{"n_kv_head": 2, "vocab_size": 8192, "parallel_block": false, "init_std_qkv": 0.0194, "init_std_o": 0.0194, "init_std_down": 0.00971}
Each number is 128 + 24 x the weight over its row's rms, rounded and kept within 0 to 255. Layers, rows and columns count from 0. Numbers have three digits each. The size before them is the row's rms in percent of the matrix's.

# layer 10 MLP down, 384x1536, rms 0.0407, rows 205-304, columns 64-127
095:124140113135060062149090092136092107135151113104139076123118085150108137106101130123143086117149149117142135148125212141073143129119111112118125131171163135169160121109125161101117127123139172
102:128125155109119199139090089155139150094135154114101191103091077130127114120116116113154111122124125120142119160136190046144150155128117098173131127140114124147172122129152112102107120126127111
101:153136109094155123103117088118127126149131165161123163110109141122127124135122130155092145123130148111127111127137122097115151157160144138145128144151112207102126149163131117126100130156119082
094:134130145200140139118115137145140136106151158128107093122146140146106162140101131124107137134162088127109064098125141143123115168126123119138131137153139138126166120121114133094110127132135095
099:132120190135127094144134155113084153116141095108123120127122087123093152122131069149153101110173155135159124131114092086143135131116132100107138140188140110160172138117117142180103132148129171
101:070113130139126085123136151121038131142099103114138113128175138135131092143149155171148193132183124147172135151122092101144160166124130133185123138159124143104111131140129129112137124155124163
097:132133137109127166094122141117177112125149149079101140119117099139128082135127158140196145163133117125105099168121159121124116173119056120135128118118147131121124108076135146139154128098112121
100:166134146112098160123149114120128131143139134116130137139069118145108177125092147107060158111102124141173109138131160114127136104133050114128132104149127155127143114077113202136090128130140105
104:118119132123126106128140133128136134176119176100126113131150119096119118147120137187105122155096133136134169098118105179110075068149140135097125163121109124108142140063097160088129127146129103
102:150118133162142190103150130143132128125117159129142118155123111119110128137131098069116124141175105113107208157110102131100171093120119138136128131129139169095148132136136146092135134095134144
102:079143110146135103098097147130141146151137171146144142119143166104103097107091125128101074127118147122150126185140116085139112155144064114129128090106119121139148090155143116181121128112109210
103:157118128105110147152107090129146133175141132111124147120142190119128134136107141138148140141153118111091119093138107118085128118118115164093131129129123146138140123132110165163135131107140119
098:078127103134100125109158143129145104164114135118112126110146181144088097120113130132113150165121146103166158054118083140139139129109162140135124109146098092136084114132129113080137131133134152
097:099131153127147147116138101128144145085127126144097150114126127135082048152112126131162120073155127109121133202125133156188149157130185147148124161139113103120126087107172135157141123111128159
095:152142109134158115118139161100139139134136120112120142140186123136123153105117154122142099135065137116115128173126092156138145122146135135153126129146151118129098128115139156147081123103156133
101:159162145104128137129157106117129137137115070121113163134106125103121128128116088095156082131150111133099110159133146115100123144124077180135125208089129176143116109101110108098120129089138097
098:133147111109141171136110125142149131122150074134139131126107104098148132136119140136137129109170103127167089117130141091147123165111099116183127134101152132140125105085127130140101129167134113
098:111118105141107117129080084133124103136115148145104093143092136128069158140150135132105131124102142121144167104152166148106168095133110141109124120120113124110163106101154138152111134134126085
099:081122106142104100151056147134106077147090162129124131137124093128162155136125133110139150123182128125120139116136131117107150114177112143100127114123127164130132118138168129106117133119118047
102:120138139131127115128148143160147141139111116131082145131146097127059156118094123127133099128058131143139175119132125148090130141150135092148131101138145113127112205182110087100135128085123128
099:181131093146122109123149140131146144207140166151137089131099102137127117152117147105127134144105122138129156154128140119149171131130125138176136190115158118104147092114125113109110128172127106
100:130106119120126114121150125131125131136117088127158138127164147139100105159102149119121181130077138124129087172142137115091103131141118075142123115120125101125108137170191097181149127128114130
100:116121101127152127107116156099100110198137162121103113105147113140109148117108133105150108069194098117157159193129114118153155152125135140085125120174114111139138127144110187129106126137122134
099:145124126117114116081079134126141134163133087112116135136124153131130088095121127125109131133138140147133123078156102083144159126130127086162123145104088132150105167182140177118139132129123115
100:131134131102142117103121112136173123147130133128102123155104159112121093088183130147094129107134132114152101141126154131137105144132163144143123182132124147102165128127130111142122123134121174
100:145139107111143142110100124144128127141118131165124178129173134115135099107133126105109154116136113109155133173126164111108116085138084153111129146192111147126152120100096129139133130098132096
100:152134137131115101139146153129156141125110134094152118129137168155143116145140167150117103126173101121150130085134095115066169152122135112127130110118136143164184086115111128133125128112145124
101:097131109150179078146151155125175179169092132124107101102116129128115123131119119101136156118128076122151130138125089146055126131132156122132124107176098154143117153130103190136128132131139092
095:178128137134173107128093139100145117163150128133111124112099169088092115126128103121152137099183118158129103121122114141092134099084153187185129141111114117130101168091129143110107131116111061
101:096138093099112118156097126110141129161100154156133140161146095100126124132164117144132100115155123101130168117131066135108126140127077103117126115166130150109072099094134127096110130156133151
098:142132097130171124115082144132081132156133141121132141150169152132175174108143131087103108119133111108152083142136146111205097123139175122088125113134100089105144083124153094153101130146122099
101:119129102149096151140148149164144121121118160137099135149100124142135108121088130119087140137124151126145117168122144140115132106103087133142133109140086124134090137140075153119110128175139127
098:074120142100166060162124158160053157118103125105106155136149126143134109114125093115076133093121118144109111178125108134117121112126147160129124136100105091125197135104101119159120128098128157
115:105113147145126155150126118116129102140118117147132203133182143117107132131134124113124118177130131121084137151125134101167079143161116096134125091126137126135138128178116142125104125159126149
100:122122129122111098119106121152149120136105153103102124151119177149137122117161125169117151137189137107130140171140146157124161082116151095103125142204146137139169088130140127138160125158129158
097:168113120125183152110136132096112130110095115128092126114148112112151096108136133142130144139102125135128187160137092109149136036120135124139127152146148123122169110092112123137142129148124156
100:119120085102133110145114127087135122077148131118117122100135147127082072128144124055157169124120106159140131106119142098135158110126141114121131172125157120125166119110116140131129127149143153
097:130118096148133115134105115146110136136117117117121123122082103115172137111168173143093096111128138163144108088127134139116100179125121143177132149115094150129172153159112147116131129085119182
101:127113175127102078159098131145069124098132117131153122100171171138112109121116180158153121094108153133075150141115107105109119081101156133100126141129123166133147131181084139195106128129129131
105:155127116149112128059152137144122112152131108132103116116134124093148110141127140077104170118121078129183137121128136177133119088141093162149128103132134072124131123135124134152124124118131173
099:079115116124129149114181123139122104148106119143118129113111067142110093147153126078111136186160139146153149162122153144126110112158137115131124162149161071120155163160113129135132128157148177
100:149102109121093135160153106148126134077133170138183116126117157139130106125095129103118155112168126118152178161141136138130106158111104148161135107081125120106158120135094125160130125091135102
098:119134164138080202149129119153126144153118140178127154153132133161157125134116124128081090114126128134098106160116123141102128177102131123177129132115097130126127139116128127198146129131136106
099:082138100124115027111083096131147108127154178115110120138184081110087143081122101171122159131148157114196118125121062130118157156141130102081124059109085154139158105183128108147132127168120156
096:149122161156164078105069106115127128161131110110120137128099158103137103127132126125099110139131130120145184069115129142129141094131131111141121166175116142106137098121102134126141126081114110
096:142122140125126097136116129082159133091154124120116106143161122115106142161115156122154100141129144147168152108143101172087148093161121117131123096125100124164112128096161137120128123166152148
099:124136121153136099119151060103079138162151140106139134141153162128095163136138150127128120114130141140109119175140138144150154127121101140157124135113125137110128124173125121143090131164151143
101:203142155143122131111170111155134132161122115127145105101154118100080114121124161127126134144117123128163127087126105106138151129169111091150137110162069161112103136118102102117140130133137075
101:087124112154175107125082099134183126126157092115132113151120135131154167131151111145094150118215121133127081112129070151138116104156118145119126156112144098125117084120124140121178131168121119
099:128129197131114060154188120116135135088117159093116155135100134135098101132109110126113165163112129108105148178135155129083132109104130141125125165109107134102172168173140154140116128158103089
100:159120125115135127149091140129144142166114102111144110133115124153158148135123111141141172132117158127124168110144078112103135070143160147129129109151126133182118155131127066115128122127124120
097:122115140120148146128159061135133120140126118137126119128155112121138157086120168147103116092161128137163143148129119132108155193119119121115129166117151153100138126138100121127125127130112110
101:121143154102127121128086107071193118123112108110140061137152101146076106190142134146067114161094146144151183119122203112125119136138157124111128115099146121119141148146127083085105130111133162
099:182122117113158075156180112124102133075116092103137104087126118117128183138123115173156125116084149173121085143114125159154138144125126175169127130090141110099126115111145072165118130105143108
095:103146127129138115087104112143144158072123091133156132171062096110106113110133136106126172124165133120131122066136127151144121102117148094122129134095099115131096126131144180138143128061126129
103:126122126100111154149126090102155158138144119194101158113161141120143118131145130135154124115142141108153154088119127132140127149096121121144127162162120122128122140085125191119088127145119158
100:096139118140111100139120099127136136051142142167161176115130135125168121126155130158136147148137127164127189129122127167116144096128094120126125099117122138126154168088140133106152129067108129
100:199113123162132154151128091141154125123147161144111083108115123146118086121135119141123133156145092113238060099125107104102137136138105136116130132124093180122169117120154148108120133141142151
103:102125097109128167129135146121203127112118099106152144098138144114185060131137133167155127119140136104133085099115133123157099100120069103154125098104109133130167125126132150128130125101133119
102:084143148140161149147107119106147123133145104136150141131140062148143153173117129134137148109109128123122123122121121133140103108105109123128131137148122140138113127115121098161136129132131099
101:072130117113140096130129127115139116128108095169070146131174133140131149131139140078108145135082117110136105137125150157129109165102175130151133147127151161126130153100118070106153125141132183
097:151119140137119052102113115103110155166144122108155151105130173136130140094162105147165122142116137139110109130134120140096116123136141122136130159145145115115136132115114120136133129142120121
096:166141127141151146101103117117120136116122112118142131114128177128058133126087119095131092141133128109116152151125080134100154140134093144102130154124111126127142152112110134151116131106121189
100:089115155142156140140072133116101129118152134145124090131153138123145140128130110122105158108051135151139078125137160099158136152123168172096128152120164125149160105086159108083100128116131138
098:117141120138053140118132140120117110093111117146110122092152070100144140129126128154103116080093129101191131168128110129155133128113137123066127131131140103143138113118121103117103131144134128
103:162112104151136155154105121126141110140113168125157154170080163123169168126104162103140135137149128115092225172112118132133101173133088144117127140120125104160123127119075159113158125142120113
097:146133129150145069095145143135115148110130139134130099125118132121127178130161124128083104133141159146139109149139139140143151122118140136171131129140187087127139116117108112090105128105122137
101:112149117136108105129109184085153127162125176144127108122124095135100097136108160120131108153145099143085106162128089136100152176147148121114127099133119166120134153126131115188159125132126093
102:180136111098092113115099171143165121106171139145140111134126113109118082157142140131164104147123113115162144167134166130100145138131139107106131096169137142073081156148097116112121133098122123
100:133137093145163069136115127155182122128133109137135129130110166147087139102120122101101145174128129124133119143131128101130121137135108118153132155116106132131138128142103160173118124139127124
103:124125108148095154175145120119114121130118124140131181089077096142123111133158126141180128115094133120138148134136131110149139129128097124093132155102149085129126118109106159160124127148124166
100:157123107140108160171145114139120152154110146155133100148140170150092078156129127136153134154114089149140099124116152151127131137125089139142127097078064103179114162120133082123128129137123187
103:052108145177097116128130179135104132096102107117155128112156124135103127108141163134126166128118141130113142111122143056145107126143163135089133131156143107124092116142099123159138124072097081
098:047130077096101108151137133121169146093131144135111191123140140139110160186158130137121148135053111155172130144136167126144143135107127135126134111098104082161134150165135114111117133079130175
102:154120174081129168139102115139122148071078147125123133155126121110154181118176148102122168107066163138124154118124112139136140182144096126125126160111129135136096088105176117112136131148133151
102:113148086140116085132116120103101131090125124142168117153157119126167065101102152133124094091104136122096127137118147140111167147106159140126128184118080131128127136106128115138130128094126142
100:150128147164108068086127088137124101118115111073116137160102092090179084173146099082117147117094109114092132144133151103112105043130121144117127136124125138117158160154126105142113133170147125
101:170143146100146157110163142112189124141119117120129095116140131120192146135092127137176135157113116142111155111134143124070127097116125127120131126102115084127126096108100102156144128148112130
102:147126146176092168129169133145121145101124108164114131130160167094107200146135139116116122121143137125165131091137135099125150120110093088111123150159127131098148125125092195130130129162117121
098:126141150136084153159154136128162114103149107134129148118126090155158088124125102125196133122133130136162194140126165091120165098138189122108127135136109074112131113124118147165157123125106140
099:096127121131117159145098123101123122105149111125153131132130131131146132154142148137179147139122149125160142162138168023154114180154097125156126110058133130154168130142136118114133128090130123
102:154123127126086210129146127151189149161075135079145100125150113126148131156105130121067136105076120103088187088128111098161134135146128107153126123117128137120180160135117112126112126125114138
099:169124101133139134127161155141095126112117144125113156115163115137075180125136157095138153100099120105109123152115168073136120110131082141144134128098138139145139130138153121168108126148131137
099:143118100162112116146081108117130140128117139150146135135165099126151165138122124100106120145127123131199088122134104156076107109126079120101132091071143122140076117155153152162122127114161087
096:175128119121177134122164191150081137156117124123165156129127124137105144115134082104121145109135124121119167096118110137119163121133166072112130088107113079140109180130120147081123126126134091
099:140127132129139133107146132135201105151124133129154106133164083137133118127150146141113141136131133140131062088140125164154125136141125145113122114144159115130152137106110165141107123109132121
103:115133124118081078100100135147130124150168140140154086143107138133129136120150155137129115103127128122087125105142104171102153105110179149117124162124133120105147126102128109119113128069132124
101:150128129095133095141140114152146112130086106121129110112107095133170079127113145166102131138129129135103127063111172106105107089122179142194125121093116110114073122157125099140153124089147163
100:170131121136116112155054110137135153136153129109120130125115140129126118139086149184137139149153141118154128125116139098112121144133171077117129118197122106126125182112161128149166125147121141
100:070125169139118117160125128181098133101122132137076113118175134101114150138113135078101096118099090123096141172133170162147151135120138135101125114145111140120138099118107094114122123097129128
097:070135083112151139142143107098122131142145115141128139152146081144098104131147167064159157137071145121100101070121119100105119138131142119143129165155121135164162149135115139112155135054136110
101:141126125140128090112125114102151137075112100136102135109127126128101098163148111126159152113100139115097222102120080115153121107152113086171125123112137112145104084189123136108130136161106102
099:147127120139182180129136129139105144161098136149130117151127173119143163151085111104120129096103132125125141094138137147118136083165126117150122126085162143183161168147146086154127133127135151
096:114128130126130118118148137132078106132108120145136115122155176133160110122149089106174100145132117113105092115118069143133131100132090085101128147115114127131119167157104106119161124157125118
100:125141091102187142103106105170111130168125144120136135144069122151095102128160124106149135126208146120132148161122081139139138099108116136128132139087143117163115155075121177162126132129121163
101:158114106149061186140129117112130120164100123089155131113047165133124134128150112095151113171164113155084120126125148166138147135129140136139132079140122084117134146168146140141110128090118122
101:136146100151116139141122137116165134103127145110140140161108100158151124120135144159159146113122131125173108136120115123148160143099084116102127165108172156123126106151112094121124129095122143
100:074145096102115124150105167135081129100126071144105160155095183116106163120136122120110119109107113121096130145126161190136124180149152134109122132148110094118076126160135143111139128135148135
102:172119109144129143098154189085121138132142122146130127116192107147201150104114150134121115099107132110116188083128065180179155105139065157145130101108132135120124134112120170092115133097131128
097:135132140131162188130156216133129123157153099102147118126111105112139158172138148082148153147122133135089139134128127174139136131115103164160126144162146138148166151127113106106142128125119128